Weights of a small GPT-style language model, trained from scratch on English Wikipedia: RMSNorm before each block, local attention windows.
Each number is 128 + 32 x the weight over its row's rms, rounded and kept within 0 to 255. Layers, rows and columns count from 0. Numbers have three digits each. The size before them is the row's rms in percent of the matrix's.

# down: layer 9 MLP down (transposed), 384x64, rms 0.113, rows 118-217, columns 0-63
# up: layer 9 MLP up, 384x64, rms 0.113, rows 119-218, columns 0-63
down118 094:108120154081120187169133159132134079155088124129182126133126121135143146139151098113099159116084112140149166058168085144115105104135109174123145139081178121049187174131091129132158184066116098
up119 117:140111151155170162082129103071116106178116146083154110130137109086249123142157119195109114161132101110111184143135160157142130142095134086100133159081114157081116151099159166104149110121137168
down119 114:184208119153143127162100183133103127119134128142104115088088121169122166099099116087122084103094128091081084147097147157117122072131109140158121159141152126129081092112055158124043098160143104
up120 081:170143143196147093137100111115187150114095139145153100147091122137102184161114070143144132090132179196154082160084199164111110165109103074130151123151138116071106091153163105170128121112144116
down120 073:095095183132126109108128118145157100140106123143133151171133137114099173124195078164135128122177101145146154108112103096119138146147126103113150125181156121155113040138227121141201113055145120
up121 102:169155178136100118124028106095133103149123098124149136167120116129138107136132137108152054166120131134111129126112176060192100189132067106154091129149163110125110155127146065167107130162144080
down121 102:116146075147153126140145091107204085107121115178139155094097194107122174098158137083157167146140116192091152106136129084087134165122204123073133114110123141137115093161124106111123178075167123
up122 104:107141157091105133146147135165153146197118094116092154152162084077126172163140107123126087179116108165140149109110103098156145162157117081144120136162145047170131106098105146216110154118065162
down122 099:224132128123093159089111054160154127165126129151093147130062140092071140139116185139144110134135156137148120170183142112116124158115114106110181114092086141120121136204133167088135165141147083
up123 087:132102156182174161168121134098088063160125084126129144156127088069080073138160153154123111127142176131056178151149171160170093156086136137132119124136096151117152163120144083066164125157104110
down123 084:138142100157102132144153181126082075176115177167100160128129147078129091115150105123148114125156082111054181171171098179176055162122090129108101157156141145111112127185138093079136114138118133
up124 107:127120091150109087126148159134145142129097058078146162213173105139138125173098141146150096130154107145130115163171147177130133149138078099096116066109165124148144160079144186055118106140167090
down124 122:134095097147058111122174170117134144134122151156132117130120150122103103112097102101198130117206120138149098094161118100088138142093141132118119060224181113147179148152142069182122125115149147
up125 097:103147100092106110134137165131170127146163090135092153119040129125118152139166139120183128103136136157110165176155165122132183170044129138166096097144099118138140112191162125081089165188096102
down125 104:130103164133178191153132129078141131103051099126117097165124108142154134168125100117090107145141164133162083110146123172144075074186133156093161162159139116125059123098096127144185081104177142
up126 141:157186123134121134116203176162116178098152122095144100099188093082133116103112094160091188124148155142087152169074110108118121123087073197112133139131133115123103078109168156073142108098134145
down126 151:149120090174111136167109070124150087128110150156075143069124153176155140111133156094084118148138119118153088066176121143108109127191180095119093125102156196081135151129133123200145093144147082
up127 130:143139120115106121122137116206183067150145108109132180107122143064145095127102134159169105138134072105087140200065137136150118095198135133168100178168142111118129094127131136141074189118144134
down127 139:093139113168071122152168092127157129132179160127137192117156094142114136130136106147115058109110119176138119127121053116113162093111101069113070071097145167099121141133135178106083086117060130
up128 069:179155076147085145152114114126113067113118108106124171169061114155082158187041162107081134100159165128109110142119097150117146162098086086072124127150122105122129109119110104169099180093124141
down128 073:083111140130198155074104138137082140124083157084157118113134130149102176124136156113175192136088166174123166142093160102124095143150080112174123179138171134168135088098168071140096160162152155
up129 102:153168154170097169163176190098092121165087150161128175100120101100157106131167167091126072148113157103160147113094153136123109094126088147100098099173147080098195159091122140154113126095161072
down129 110:138092148099148121090130072165139134144195124132110085134111159153107124138059141141148168099104104118067137208104120112128122159126167129161120152114104186147089166153137084127127128170138230
up130 102:163080158154158146115104125108146147141091081118129182124117110057152144132164106139132110097061149131156076110131083135083137077098109127098164110094141141112184184149130078109091140192075086
down130 102:067127120090134110090145140156112145114136204070135147186172109138127128091122182191119107136193113047093142114110108125140121139088157189140100121154108134128123088084156137177174141130153150
up131 104:122086154061180144091094132107074074118178109098173120120089109152158154153129132085156108132173122133106152127098097144147147099197160107108148100094149159162181181067141132148074158098123114
down131 101:119160113127153126130116141138148133142086119143140185123160131060133095075164141162071113108154156133179130078151166093078145141131164118071150102081107041113108129189130084173151165140113089
up132 104:141098141116098144122132161125129111060173088124167161126107091147126172153101165146116084127109149076156078122123136120121085082085120037098135122116144186140155105143086144155111138110231123
down132 107:122144138164134103146147126183144172132103149098103095097185091183161136077120145128104105147100074173127135094061074154165193152163164140110113075083127132142118096091163138087122106143070109
up133 108:166125166120126107116090179113135127112174111091117080114135159122118125095060130119119137142107123090151129091096204151087114131064164131184109170049162131098119106177116164112155141099152059
down133 109:129113119083090095133106121115185171165082130079197130171102119123138111135083189096179168165185126177136142149098165175071182127115144173126117136109088135097103112136098149124131162148150173
up134 101:143115113128143129110062097117128055088193158056124137087161110096139121132119098088124119118137130106075090088149127127059162114107120049096182180127126115175163138115148143081110149132154135
down134 097:139177133128063155143094153131187118139151158115168098115160141153148156160150104031085123109108128089115136136099136130137132129147204117164160140094135177128110186136172100181100119178127186
up135 105:106110124154117115125123202132128126184117079127168097184104131148115112137114110109134176085159132083060089068162168114141125166101146162132180168199094145128111174146096126127060150130156107
down135 105:103168159151130133170159130125123111192130092082131137037131125075167144097137144124131107204093117141160145171144120141170127070123153112151138117081064120144147072142098107179191132137119109
up136 106:111119130226179097078116099181123109145115135153111145098151082093180163118102138126111116086160137161138197085106115180086165090127096132055115157144119138152127113130100098185116155126114146
down136 104:164122100052124174145118141129119131112114129111120098169107116163132057138171142152106122184122114121120058137116169109157116209183155111217163124143110123112157123119180084088148098139114141
up137 105:191101168135124143122145154147172126130133044139171108165103110113125120110104111140111134133076084138132118155108142152145133043144109077123147099096215093161169140050120139109092096154109111
down137 106:132121117150151102144121131168128158150148158124090089181149097147097112087161178178101103157145093163090142096104124087134129175161179133144169165201139140091061080106121122158153116147052163
up138 085:172114163102087106083132173106099085226147102144091189111110133171093138131140094138083103107118149121123142121093086101140150135196119072118158135117140131133154095091092176161130152150115064
down138 081:134077190122124100108140112125118139070099164137103149195107128128114144071141118132151139132178159114119057113054110150150138140100135125103135126189150057106106101218142144135120102166163145
up139 092:134142148175136113111127163181102150078162115130068106170118097187146089117097079068141183141167134128078120117100161151110134101140172123149077140141158115134098163048175119179132173115122147
down139 096:081133119083146060138177122147130108129147090121124083122087082104127104099111114166158142179139130105124097155118094116185085098102134171119138123212090089133055099171093170125155117141123183
up140 079:090160133142065083128124108148094163125122136166127130103135111164154085039079115104115053151142114102157143096081180071096133178103195101157140118119132102114162128167099126131132153102080134
down140 072:144070091106174151106132133135175048122157089128113121128123121128108145241187145169104171098122133116167090144173135179135107087130080142110100101141113097105076136126150115136124081143153105
up141 109:111107129083134155146120110164081143123128121141082184158172117153155138094154066132116138179191131120124131088100082126158096145093127161082103181124173165133049124118136176101088147161157190
down141 089:089129196106157107091131166105137058106162142087196124178145159132167078138087111161124173094112127117176051111109164171131120129119158112083115141127118122172156148083125136161133106147175165
up142 114:089129170096112174120130169183123174152155158104202030140145135111093179138140133122142134132153115083105152064112138127086153132135088121195131163142134118162139157098130086098128187155111110
down142 110:097124135150171096200122160067094104123119162174140131100161114114200172130145057104112160106118109170151123130129067149120085144172113146054124089118129150134173175135145102126087161105097118
up143 087:121146110141153180116119113078161131129174098128109151165110104113136196152125176131154166152182157201075133122132170129141040147112087130115142181185089153092108156124132086098107122176134127
down143 083:120162110116166179058133118121164127181175113182110194142130149072121166137126180120142192096159146135109203164151120129107099101139128097105095109171110138099115135131162069124120067108104137
up144 109:160086136133116142137129127138076149162104130149112101130155094100126111090194147162238121138100121136141184171107146136144150145179136103180103220207109144112118115127116098155112107120140139
down144 128:096151132126128113127148128095146072115170122139149179138137100175127164160117137140005155166155176132115082118179177163153127119111143144134161024092093118109118123145111121091138141138134125
up145 116:113152155113096096171079152154179116151159230104101107127077133142100161108158151144141123209113110119120165155140047169137131161141137108104160128083126174143167106101076143128135147137129094
down145 119:082081105076146155136166166139108105161114068167147170107116151068103080149127099113118138115165138141136112093108203098141131062085149153163095113133157069155134140146158152086061137096151136
up146 079:137092131170170147113086180098142075197063126149107155098132141137188140120110128134159169177154125158167122146135126131151126137152070109078133095066107092164171136125134141140100080119198090
down146 078:096136120141115151115149101191173152073243117167130130108061107118118130139130138137117124092098097076150142125087136121094121158105158113174154136134128166127148112099120055098081144122091190
up147 119:094141158077124085137116147131172195124134123141152055139046102093154100169075119156160142133104146107161175117114148139136129122147155120084180161106182166143092154106092160127096115122175184
down147 114:121149132067099155146169138118080155138086159119076124154131207142215139073134138140156173137138180134110136158137133137128135159150114144126042131134124164114063095132106128172157148069140133
up148 124:151158163090104086142095098200123085197160139131127096140153171085089136138097112137113127147141142120086132165144109111112179096067137141136129118116116182138105172092214089122144142192095155
down148 132:141169129124186155145091077154177098176116144111150092094166101161062127111174146137114141170126151126094129148178124131144166125093072121069152097105102136148099096061128207138102116089147118
up149 103:139106108134119118157114119140131146166101081150114149168082061077152055108184165118114119134101135205121088168148158182148146129187172169171111135099130140126142127158120088094066131098141093
down149 105:137151153145164101140138123066093138132131142103104156177121121128100145122128110116139141155101070085100198067155135068123079099089125098102106172165152159128160105081180126124189084134202135
up150 105:080147185180073135135110194194134177142100126095171114133124132106088128161089174090177130105102112100102188137130077120095149104109103147130145180153129152150163111089113159071156123103116164
down150 117:107136149134115109113141140055223153124098142139140114111115106137115112097192167057164070101094144105129155100105176096092122088084152155131135171134122047133161105109109165112113143099112162
up151 099:115103103126196117124106135147145070142116105119102153111122148174137093143149125116106134109045197164097161101126164153094116136096123126099129223168148139132097136083102123053091149116142184
down151 112:117161164092111126121117120073128119056158150151162126156099117079115069109164178057118122143171147072193098120125145136098128162153163154143097123115109123130177118089168148213149114160124143
up152 105:084111100103122072122103134156084148074093130150116196150114148104119126093154126091066113176127118124151183083156156078116139105109087151163110154097088146134174104071160188155151127098096082
down152 114:149152166140070203090130131095193112110082152102159125159143151110068127089116108090169217150099136154119131144132151171140094093131134140077157099122124140127111153175130103104138145117089056
up153 064:148119201116151099138129080110141139129099110160146108091058086156148150124214152193069137131124141168047124138163132131114124111064134126119100142098116127131154085165111122140143120178184126
down153 067:109073072116125160129093133114149074122166156149166147148181142134109135153063058124140141095102157111102141139160115167113132166120120144152131131124151126060074213200113188153125117124131108
up154 077:192165108193180124144111225173120138159101095122115136153116140180097130093147165103142155126137114158101118095129126131140125135146131171080155147153042125128174114077087117069135132156113112
down154 082:139081138114163150075100135116096163099178114129196156139167095110108102155089117148115121126174117083132114157116101073173116132134122076202096139168149124132106204125130098130161045158137121
up155 148:118128108156203118123162141142155136154118154119153129140152152109158075102096201156101123161060147062114104161121115160070132183157093121120164112159134079090119100127121188174118191158133120
down155 151:131137123134130107155128110139115110154119175154122200117177093147201132125091087074074079105126191159116097167090074128178156134146182160134131107160070164137127168151172113119123145090145096
up156 089:124098145108185133110152154082140052140085088101123182110098092119186082135112162097091129152141147120155160161123120091210097161107143116157121128139184071146165148175168083139151119147105132
down156 093:104134080155098125156128137167092137147123134127140096083056165151098113136164151090168103093169101098064121090178134120070126146116178103118146145056140129085141095061102134123099138133104064
up157 098:151104139138105099103151135024194136092118091124181133106125089113107156134125212144148149099137126074108159135129151075066142141121164083161112123119081104112144137176102126143153127065129117
down157 093:092114111152152101159088185145104097151172121056099094162174106162141152195149067130125072147094110151132109081114088184160117105134154130120138163130140110145131116107157184085118098186141170
up158 020:125069099140160191153112107155149114098138158108076175089132119130125164170120123176145141135135114138123078142165071139168147171156105089183114076129162100106094195115155114151070124112065095
down158 020:137109121151121104156129117111127180144086175141135073176143152089111145147129212157160124150121106098164082107117129130058160086082086177119152116138066168159159154136133126102173190169158145
up159 077:154167087103101155148110169120140095126136099123104175141088181077136107166076133179154087117124057200121115187123114099114142162135113076137125085137099168109079114072088121089111131154151106
down159 081:118102128154187094122046127170110121113098125147126117176155182098147128079135132157161204153130092152105150131121159090147082154132145153155189077131126080167094152133186129133166069107122110
up160 092:154129158096141168088083131080140141098090091092156216185146171118147100101135099152100093143140160061110145135096098162123079111106133118106163154155116082158088117114174187106128116155078137
down160 087:156089061134190120072099091128095125151154150134139094140083094136184106142102097085082138112122106122128126137103138169163188126123104094182078156145107094125083182053144138142090152094130123
up161 080:147141122135154208157162192066183129104139087059137161103130138095136128144150183173152114117078170156155187148103139144123130128154143106134092084168137159076115099149122170140091169117141106
down161 080:167101128151099115095081140123125121092162135139118095118178148147082064158112140184104127130085189115125110137100131170181047131111107149047203077133136134111093160110157132096137118153128115
up162 012:081116130115090172194124166149085086135098159146136193149118099133151127098114113126103128203160161110166121150157122101170149090115156163172081069139193077149144158107105152173108138113161143
down162 010:123124123185087139097110126128115225166160149125040132111126156149094135119092139149128184101064107123133140090135107129048084083079124122140089130127113119083136131114109092107159158158166141
up163 087:114167119117165088133089140116167109121122197143144086175130157098109116136192124150145162115093119095136100086136119122130177125174095213122160145126094148174191153079166123149071171141164154
down163 083:136124184125129156144137103111086108105185117145114072070129103178088196152086174115147115112170089121133143135158132122140108149080128092116057081139168119079133130155163112155203149090141097
up164 112:119120180069080146150116177134150106188094132069173118196138093078090122119145125135209108129178070078150122085120119120113152156181106117132151147162144116161113151091148117141117148158133166
down164 127:177100106132115143109136127154149087161119110132166108101152113096131112122181104089187149080129137146140129070097103085053157111172170143168096120120133114096110139203109073184111161138101063
up165 109:111141157167144142145112115197162153087179126146230165152126132131105114065124116158124150142117164117145118098146166111174086087123121165168179129125177135150123137131163194171105132152067120
down165 112:090142062115100105082120142115112103073169205099101174118105149156090151133200147184109123151158083095099151136160142144111147170112111138156110091120124096114142140087115190144145103149103058
up166 119:057142135134126152192162119144104166158167114129120122149107121158080090186147120104147063150129181095125073104095092117116140100085141131175123164099125106158117086099121093181174176175170149
down166 117:147106122141080101129092137124091113086157176130122087189148097133114100102126095137160104163228050102120131112133099132103147154129107144135159067134135127153135182037123129111150101109150088
up167 016:194104042143127133168132152152121114104158101118140103104118120149101087124129082051106136210144136057125096119146132116162128133118152165105129122132084097147177176158118177127068164110155133
down167 015:131204113134127160132100168194092138124147097098151146149151127156073142134107126158123075177115077092066145195120107089151127165118110129146130079096126113104122115189097175108082080107167108
up168 113:067148150076135114130101102138124129066181122118121123134103144144164152125152111184124134082203099140117130160129199131143159192125174130140099170101210127137148141133138137152142092179121194
down168 112:114095127079113097150142152129143182131199073119122086134128149172103124124139148156139089107095115130104135159137154148173141154135165063223110087189120145127130114088176091069087113153136147
up169 092:122121147064187158164128115153156093090095111124151179162101081156137074110116065111100101090124141048128160166144126118127163117114160153153128088133103117080153158097128097082093133077167175
down169 094:153123130150131144127087143137082092154126202107137157114178086158077175132169119106165131169089092097156129106130113082201101143139165087159128198135158108099078122134157128108119096143087066
up170 100:119166119135094098165156147127085107115166144098086047167104090124117145166160136069099145126123116096124154126058097139144179168143152117072161092114062146081146109070146088146132160104105147
down170 104:127077130150133120133150115146110159124084080108192184147165154130066148103124111181129101126182117141139170131175104088113069098122087178148087134162170119132078142135112113217154103154147126
up171 110:176054202112094107185131121085153101111113142121120104116105104111075183123073144109142140119152105098091118108123076161151145108063104146102107139079096119056107125165080160159112122142120151
down171 113:109078104124166075094171129078118117109077093130106107137089135100087171145105181140121190115111044133129152163169128119182111069167168092063146130125142137149137119165124136069127105115122130
up172 078:179126116106129176177097142161198116125135104139074141149113107134194078102137109089082101158111170134123167132190150099097142094140100105100131151127089126132150109189092116152145179139190071
down172 068:125130118063123081162113134161134161137173192130115092130144135164120137156181052113108142124168134149081120158197094119186132146147072147136095150188154150088111112127126128067110147111087169
up173 072:131087142164151148123099163188065120079160114137128086166108140122121131098135085097108113134179140104161076113160173149088134123110109159052124083107121117115161078104091199082135160149136074
down173 071:189134109135083132117170125106139138181101078150083157099091124161139130125112157122110046112124207090147120180139084123138119192155179126146147087068092131172139136158138133110090119160111091
up174 105:023121097138159155112167080122184164131141121153095161176078150114109111111145135130108151162077168128168136183109158122080108079086137120094139089154101092153079139143122149188119123122097124
down174 106:169161085093081164194166111151178105125109171102143178135091086098180108101110090095136113133125104150119087085055108129111163140160147163122168114078170121109147149115167132131105192156121102
up175 104:104136052105161107140088096142168162131086116096061117135091183122117089167126094166143110141110121127098137146140152182111146045056133158102118138139141153058136114131147124093132125175182134
down175 097:178192157094120107137181189120117119153153081178156129105188108115164150108095125065127111110117166126154110068112133121102116180151170116109128162101137141193096154144135198146122160147089096
up176 078:143155158155167085182142080149149115105127097138154112139081187163086105137149151107159131120126146150168137113182183143152165055175159104124140144156142067121111162099057113155130117145093067
down176 078:102165147072165074144198098114089146131098087104138142149103142175155139145117149158130135110119096068184141095132186115104162107188123072118111170174130165148122136164150127125108108185187151
up177 102:103168155101108127109081123144122051125080045131149110137135173100106148135141163140138108131123145126125092111206135107131191152130114134070079134123125132120196076105077099134126058098120146
down177 102:100212164165091116100153122169159093150085132112154166119101154087170070088176130136119164149083090108179126140095111097196140149113132168140118132152164106158172128088157148158117090105082134
up178 102:130152160101132174142095146139075129112109089108096100151089169087092167139144124126100105149121109124124061151141170124089077110138049136073177077100092078193084096102144152150154140129154116
down178 111:161084092160084092090184143139153135112114109212143127119185125130150102086153175125047088099124127106098137123100160091167109138116193145156122102122113108126150176170085140136156122096082095
up179 106:085145143115106078156146159154135139150106130158149173185130120104090102124108164183112182106180189143151101134148097158151154119164117098178103090095178156154140108077163219101140101142119142
down179 096:058125148131134145121136165083138154179157144117098106144181110129137105127114090126042150115102125081120145059171097122066115160099123143111122141130129115190119153089133073147098060116111189
up180 095:206133103044127151144132177171098089166154091128109097138099072117084133165128152081114126176084120097179133096170123136133107103126154131163121109159158088115121127135105133151201161157101086
down180 089:155084083029108147124137127145132142107125167103143115177087083154161115134141180169126171113123166069135116094168076162128117146137154171148121126180134115065082161123090170100129117119165157
up181 008:128113151126058165195168159179097105093113073149143159127126177128108128135106192083135109147171169149164194154152117119081071144120144109146093105127192094138147141076135135106128111146161151
down181 008:165165131147140163125132161149125108145148177119132174092120121187111105116164131129068095086078093220082173144094135130149165131034154148112135113146156122099123163093149128174118142180126139
up182 111:123121121112157145167191189110158086105148180199126166166171123130163091129114127143140164104057069138128147141143102166199095110113127141110077115122087168162127119101173099096116120164128163
down182 111:126191150147155109168144188105098120185135106099094100145133145126155168188136128109156152109102155159162168153077074105166092145131073122104121109189077104189112079099129163166168121117137131
up183 125:138099150097161113098100161130143149118127099106080168091106086134204099107129169161090095144099162187125104154083085151202150142073127114130190160134114103166135179102089122153136090167144143
down183 133:108125107128146115160146122110076073177111118171113111110111115095124046103185107131097137124126164124132146118142096160070160150123093101108214128206152096176178159112133152130144088082113150
up184 114:131117173098213169090114207089082169138141160129146100093160104130098112123161131110148123073147149164133124072196171126086142194139132100119132151136138113145157178100118100138150095097139098
down184 127:159135080176055098181118077175189116136145106154124138129071109128122089145100138156120121163103096112107104162064123138198088072102118117159105120164132142120118087145139176111109124169099177
up185 117:109124155110104169158088156117127093143170089096162154146157138113125164111154106201079076134184132091068124112142107130143136157123124101136056217098182145138128104139119190131131099123168099
down185 122:119111142120128168131164109152091149127113144169105163125171158131161181132128176164115094110079061067135162129110131146101144113128138050100080160112123133122193092191132190100145136064112136
up186 106:113102162139098132159154146176141152178084065152103092155129127097162153154063098112155149109096181092103105158123110092108167213158155150137140111079109100154164106133069085173129121167137125
down186 108:157127103133114145101144136109096147104166127127060165105107127160086161135134139154153112053102118126107179128146140083099142112091127146078086136183037152066127097172115151147116159107145054
up187 135:054141183122126137092178160131091078135167090118152081122125133150140096191115170122149113138152118135157105110101048088118170125151070129081109178123158131164183173112125121142108161110171118
down187 129:104131128127143114084171132102132130143053174120182191099168122100117134102124132127129135158162142145104053121115067083109219111121094134101186158096155144164105164175138123140092126140168102
up188 093:069119142111082108086077162138080149127105172162131152146154177086094167059110093162153160168162135102110168135183121084133164137130113139136076185100160115110137166164115094176132108086115119
down188 092:092095168177097134146112160142152120116070142179110154092124074086141097059084128107122119101110132079117135104149076149174078105178099166115120149182155146161156146126157100101143083129124197
up189 143:162166146089113127107112169147095104143181085110142097159146136084123171096096122167156037123087105123103170102123154086159131079056105100187135146117132139151145150118128128094108160159054139
down189 144:105145179111156144095135109106113095121174098169132060091150076142109196129119123080110149090123105177058128139119155103111156096075134109125106090104142179090132194151146075107090161105099117
up190 111:120137115117147088137164128149097084121103084164111219141181094106147193115079105091087079107110107153080096144162095092133134098130132129094115093098166136134101099089145185124111187100127083
down190 130:153143121149123126113185136124157184110082122140165084139132168185145114119147172165156201138139182147205135128131115176092136153118131154091124047181117123126143166135080124165143095114093167
up191 090:121129117153153118121132112078170087107108101087094069097140094164195185106084153114180118136149160144099137124173127144112219085149091087142065137140132096108098077111102090135121142147095114
down191 098:083207091105135121064166167202109152127153088186091127158104149140132085149099159153070126122163109096133175132106147085164151127149132116123115155110149130167155119118179124114071169161111092
up192 091:161181177183117074169124121097110129146083091102137139163059109168069157193092108109126113170124116139133166176166084125135108093125083085137114147118072121103101138111104179164137142156122098
down192 094:141083104134176135151160175145126089058181123161124117104206179133141167113158137102124191078158119123150133038114159120086152145134166147135124140172119119154133106151163105093098097104168143
up193 107:070145093118096161170119138140167085120096137138158173131170119065190132069099219169108164160083080095108136088144131124085148128117112097145146127130122150072152134148118130128152068128157149
down193 100:166121164139150068060222154151138140112095137085103164138128178138072117152141084127125092118175124144149141160080156127199167130129119128082099119128120107173096127115171122098098174113120086
up194 096:124148101079127092158141087139152128156132124151159167121106089103090129174148066135169080124124105101108123108069156158099181116083117089079154141093126229090136104112132166097115097151113180
down194 101:123159060184141131098155177100138138115107152120125136205117183143134106182166138147179139129116102096108167165153099138125115084162162111172134191165082129157127079124099120157133131186189124
up195 105:066134136102116093130097131110126152108152153103091129092086110081113053136063109168097172168143094157139099183118127103133101171077124116130070161134111102128139106147168148145129091211151174
down195 117:103158189132117124169158117102100098123214146102138136098136042167122158100105153108086136088163148137077096131127153102140200201127146111136140148138143149110142136117137161093105079118068100
up196 140:119110154103091138186163155137117139119163087139041091169107143144115073148127119116118080104168144087128109182078090127117098176080146153142146145112117125163114111076047099174134134147165097
down196 148:154157142053146079095164152093121162129099123097123110124075105124177139117101116172129142160137103096129105130173160181089205126122159105153086119123149181132131141152168141026124120089126151
up197 111:122078133147065135150125140168173096187070167072153176149148113123141100134155099213170128146164112109144187122127091137086163111149110160098061108122126085117131148104127106112142135130192118
down197 122:101116126131083138128120091156140137115154115172124108102119165108029139153142124085154149051113108183082118158137098092108128082126104129172123117051120216131116140157127138126092172172129124
up198 081:113127148150153170130167125130117129114210101151151148177129097158163129159096127079087096084179111157179152144151158132123131210189113129178131148124125153125129106084110216104132080133106126
down198 083:133087133125049117119087117099180124123110075101188114127018119131126136098114119104064101184110133128107119134162154150137081041109092140120151133139122124146097121121146134113138165152133180
up199 095:089141106070095211071147141094159064139142074076123147100117134104121083167136122143184116126181156094144128099137148102115200140138117148138132110206130126087169120099123108158100152116122119
down199 092:140139153147135138116158163193115140140066137154118102074123176134118154148118156100144146149067143143087059107139135136157078119109142179144156134076105104180095090215096128075152119136081111
up200 089:128172121130180103150132143105118082179150141116122158134137100183075107132158129069174174108148158175051118080161146137190110149123091138119124154145132086200181105142162142103132096147116089
down200 094:141136102077137167120150093107108171090105043170153108159079153073162127119093132133096108080151066118091119130088148157087134105135131119091108160115115160095124151148046122149142112101115198
up201 063:116211139134126151112102164185113139138170130135144174116113128110131154097077139188060143122120147116168118181146140094164146177138141138192090116181142080173176141137181097122148098128109175
down201 060:173152087114147147072143153081163107128142208117103109134086161130097070195135097078105164063134161122104150112160173124087121080137146059122140166088140144130120173087152137130132118121132104
up202 088:142135079116152135162127128113128150177108141132177126205106140149096071155147129139133148079151181100130074113202089091173091122158096128175166172119088124112120140136074141172097148149186107
down202 087:134117153119145122184098143117126090132134142098118109061112123132155195087140131118084132136100061156116112135160106117191114095128110049123135160031119121122174098181099110120116129191121099
up203 033:136147105130077123130173059171072149089129158130150103138122108111102178159140129125089116144102116106170155145165161135107194146161131181066107137086200127090071147159134140190110130134103098
down203 027:081123136087119091098111160065172144142117129149089152164142123086128082097177088150135141135103092126086126116134101151168077141100070081102104086173085116207120132123151106052138155151110130
up204 090:160140110083121107186126136117153050116132083138083152151125107108153143121098123158104176099095127187097200131097090083161107154135153147059121150125141072140098173174141149164114100072133137
down204 098:163183119103142158112138167162110206115100173118075096135111150163115113133143093119168133106109146102121149086101102115078143189144182126156115151122097207121173090127181082080159121164139142
up205 104:165118157159175118129156171200130103089073132162080115166157057137141145130139107139124108138084126162141064134089111149093130146172135067169155104163123153127156188123151124155053125153129149
down205 108:128098110102118105142120092148087151178083179109122093141169142113074098133187141122109127170071129143148153146126103127147156156127083102127104135184114147160110147046188113146195130079073095
up206 103:204141109110137127134136161154122141106113084138119143127178124135080106189132133145091115132076142143099141141122100112140161109081068077137128097124190176105137101117112211054122095088160080
down206 095:091107191156120150136099171164062099118174130089100166141171110104140140092116077087126101146205126121149093122154130129114153174147128146096127094164113077181125178087133109135165165158176087
up207 088:129127075114154122149149173154135121086145084177126150168112132116087069112143133064112191155096146126143129130118144121087156133122135077100113131159147111114153097030131073184082090168171126
down207 093:108166153135123112140134144132119131181127155171172114076120092096150151104102119189123079142076090171164148109131108062175094113182128174166189170182088126139140115184096124108133143148092160
up208 103:103123167118114078130154141117120102084129149150135175153137125116121169103117213120164061143176172170097181134085113168144118105144089122095155093095163083130113174092101129147167077085110180
down208 099:146120166136123131117142130159157137167118130118101157101150129152076134074156205087062137132132137174074176148131167106128179189117141216096084150195139134109144108138097112169135127155101141
up209 082:165162105188086171111112136162191112087148074129136042115142098126156159194131096104098100121151128140176113180092113102128174126086141167173118153103164164132156151139139158092131109144084145
down209 083:133121131172117110113162159105180095092070130121151133121134158158111109144155143097121159169127103117124090149187164108126043025183124176131108129152137126141090158136148176109194106124150102
up210 119:116118107181223154170127159149106121144079120140102138147141114171161145115112094179173189155062131136106089171138106132100134140106098119089130119109162113115114186092151069156096079128175120
down210 108:071130132187074133149107116151102148150133103142139081149124085107024159081151154180093126141134081152151101123166090109104151141094087167117112063155081122155160139134082117152147140145090138
up211 092:152158133108096106156148134045044149133118072179112110121149094110142071109096122098128100113113184093193092145114137117107158151114144125118105136117083135183115132130108100189178080166108105
down211 093:078108082179118109146093157175166091100153152099100074125120099117072159102206143191114129118148098113081114118120147145102138124117129157095136127164104100110170104108158190075060093111134126
up212 110:133137143099125109102092165155119103114170178142113122097200104158064055159147153146187107198178084121150117128143121142103180147101142139117134163150130132165191138137145119090163124190162105
down212 117:134145092144156167111185164124084119166097078194097146101047185131155188113124110150134118074131122113130144112149140132100155042101145110130122092156117097099175108173094153133117146080135121
up213 040:143154108086147067140083122141127150145143186133155107109150161177111152137103119127149130062190129083077141087121124190100135160136149125105165157114131148078132140156195087056177111103110093
down213 037:159146133120062052105171104155117168187138086160125091151086093128131105144148176139126144121088157166175109179133092126171137119152130146145151202113118125163140126167142157174141127136042123
up214 124:120117172120083166039067139190110088095103143107137094114157144098135190113142128110142137137086115123082188127134124119112188115053152184147077133146112139093149122117120132086102162145141156
down214 117:168093098140122102192171117205140151145082136119107133142105155107148111070164151052215124140132112155103170111078133127097169163102144194105119128153148163115156082109150121105110099119119139
up215 080:141180099112094146102161192090157125100155100142102181155075127147136154125157135106104072123147086156086092165143117156161166150129088070104071106148122127141160150112062138119096154083181084
down215 083:125103152150164134107071105206096166104118132093146100125127136100094152077133137069173164141072121136108160105105116102142136113090164115186116115159121110173094189080146096159187155156184122
up216 102:092138105139094129146162134159167073109178125165164130084125155118112090147093125095134086096053081158156082128125046080130129126131154081145156152185129157168142182087102087115126137135098153
down216 104:116123128096133143148164164155104144075109085140141173103098132123212162105120132105075105099201135105114125104125160130112151160107195117118126082075061104045117109082148151122124129139167117
up217 097:065109187093161096125120123139105107093125112123167076142158123100131144120205150175129110127154131116086160149126092104116151113144154112167183089160162064089161160136124174067166127175077137
down217 096:138146147128143175153130104134146151178089142115066140113092055116184123153095109095158124181087083170104111081097166121163127066174136182121117135171182137131144096182135138169120170111146127
up218 104:118094113154104128171180181156175146115148157128120102167192131090085151148069140108160074120086151117200130154182153166119145090146146141128191093122078148131121146077070147123146152123135148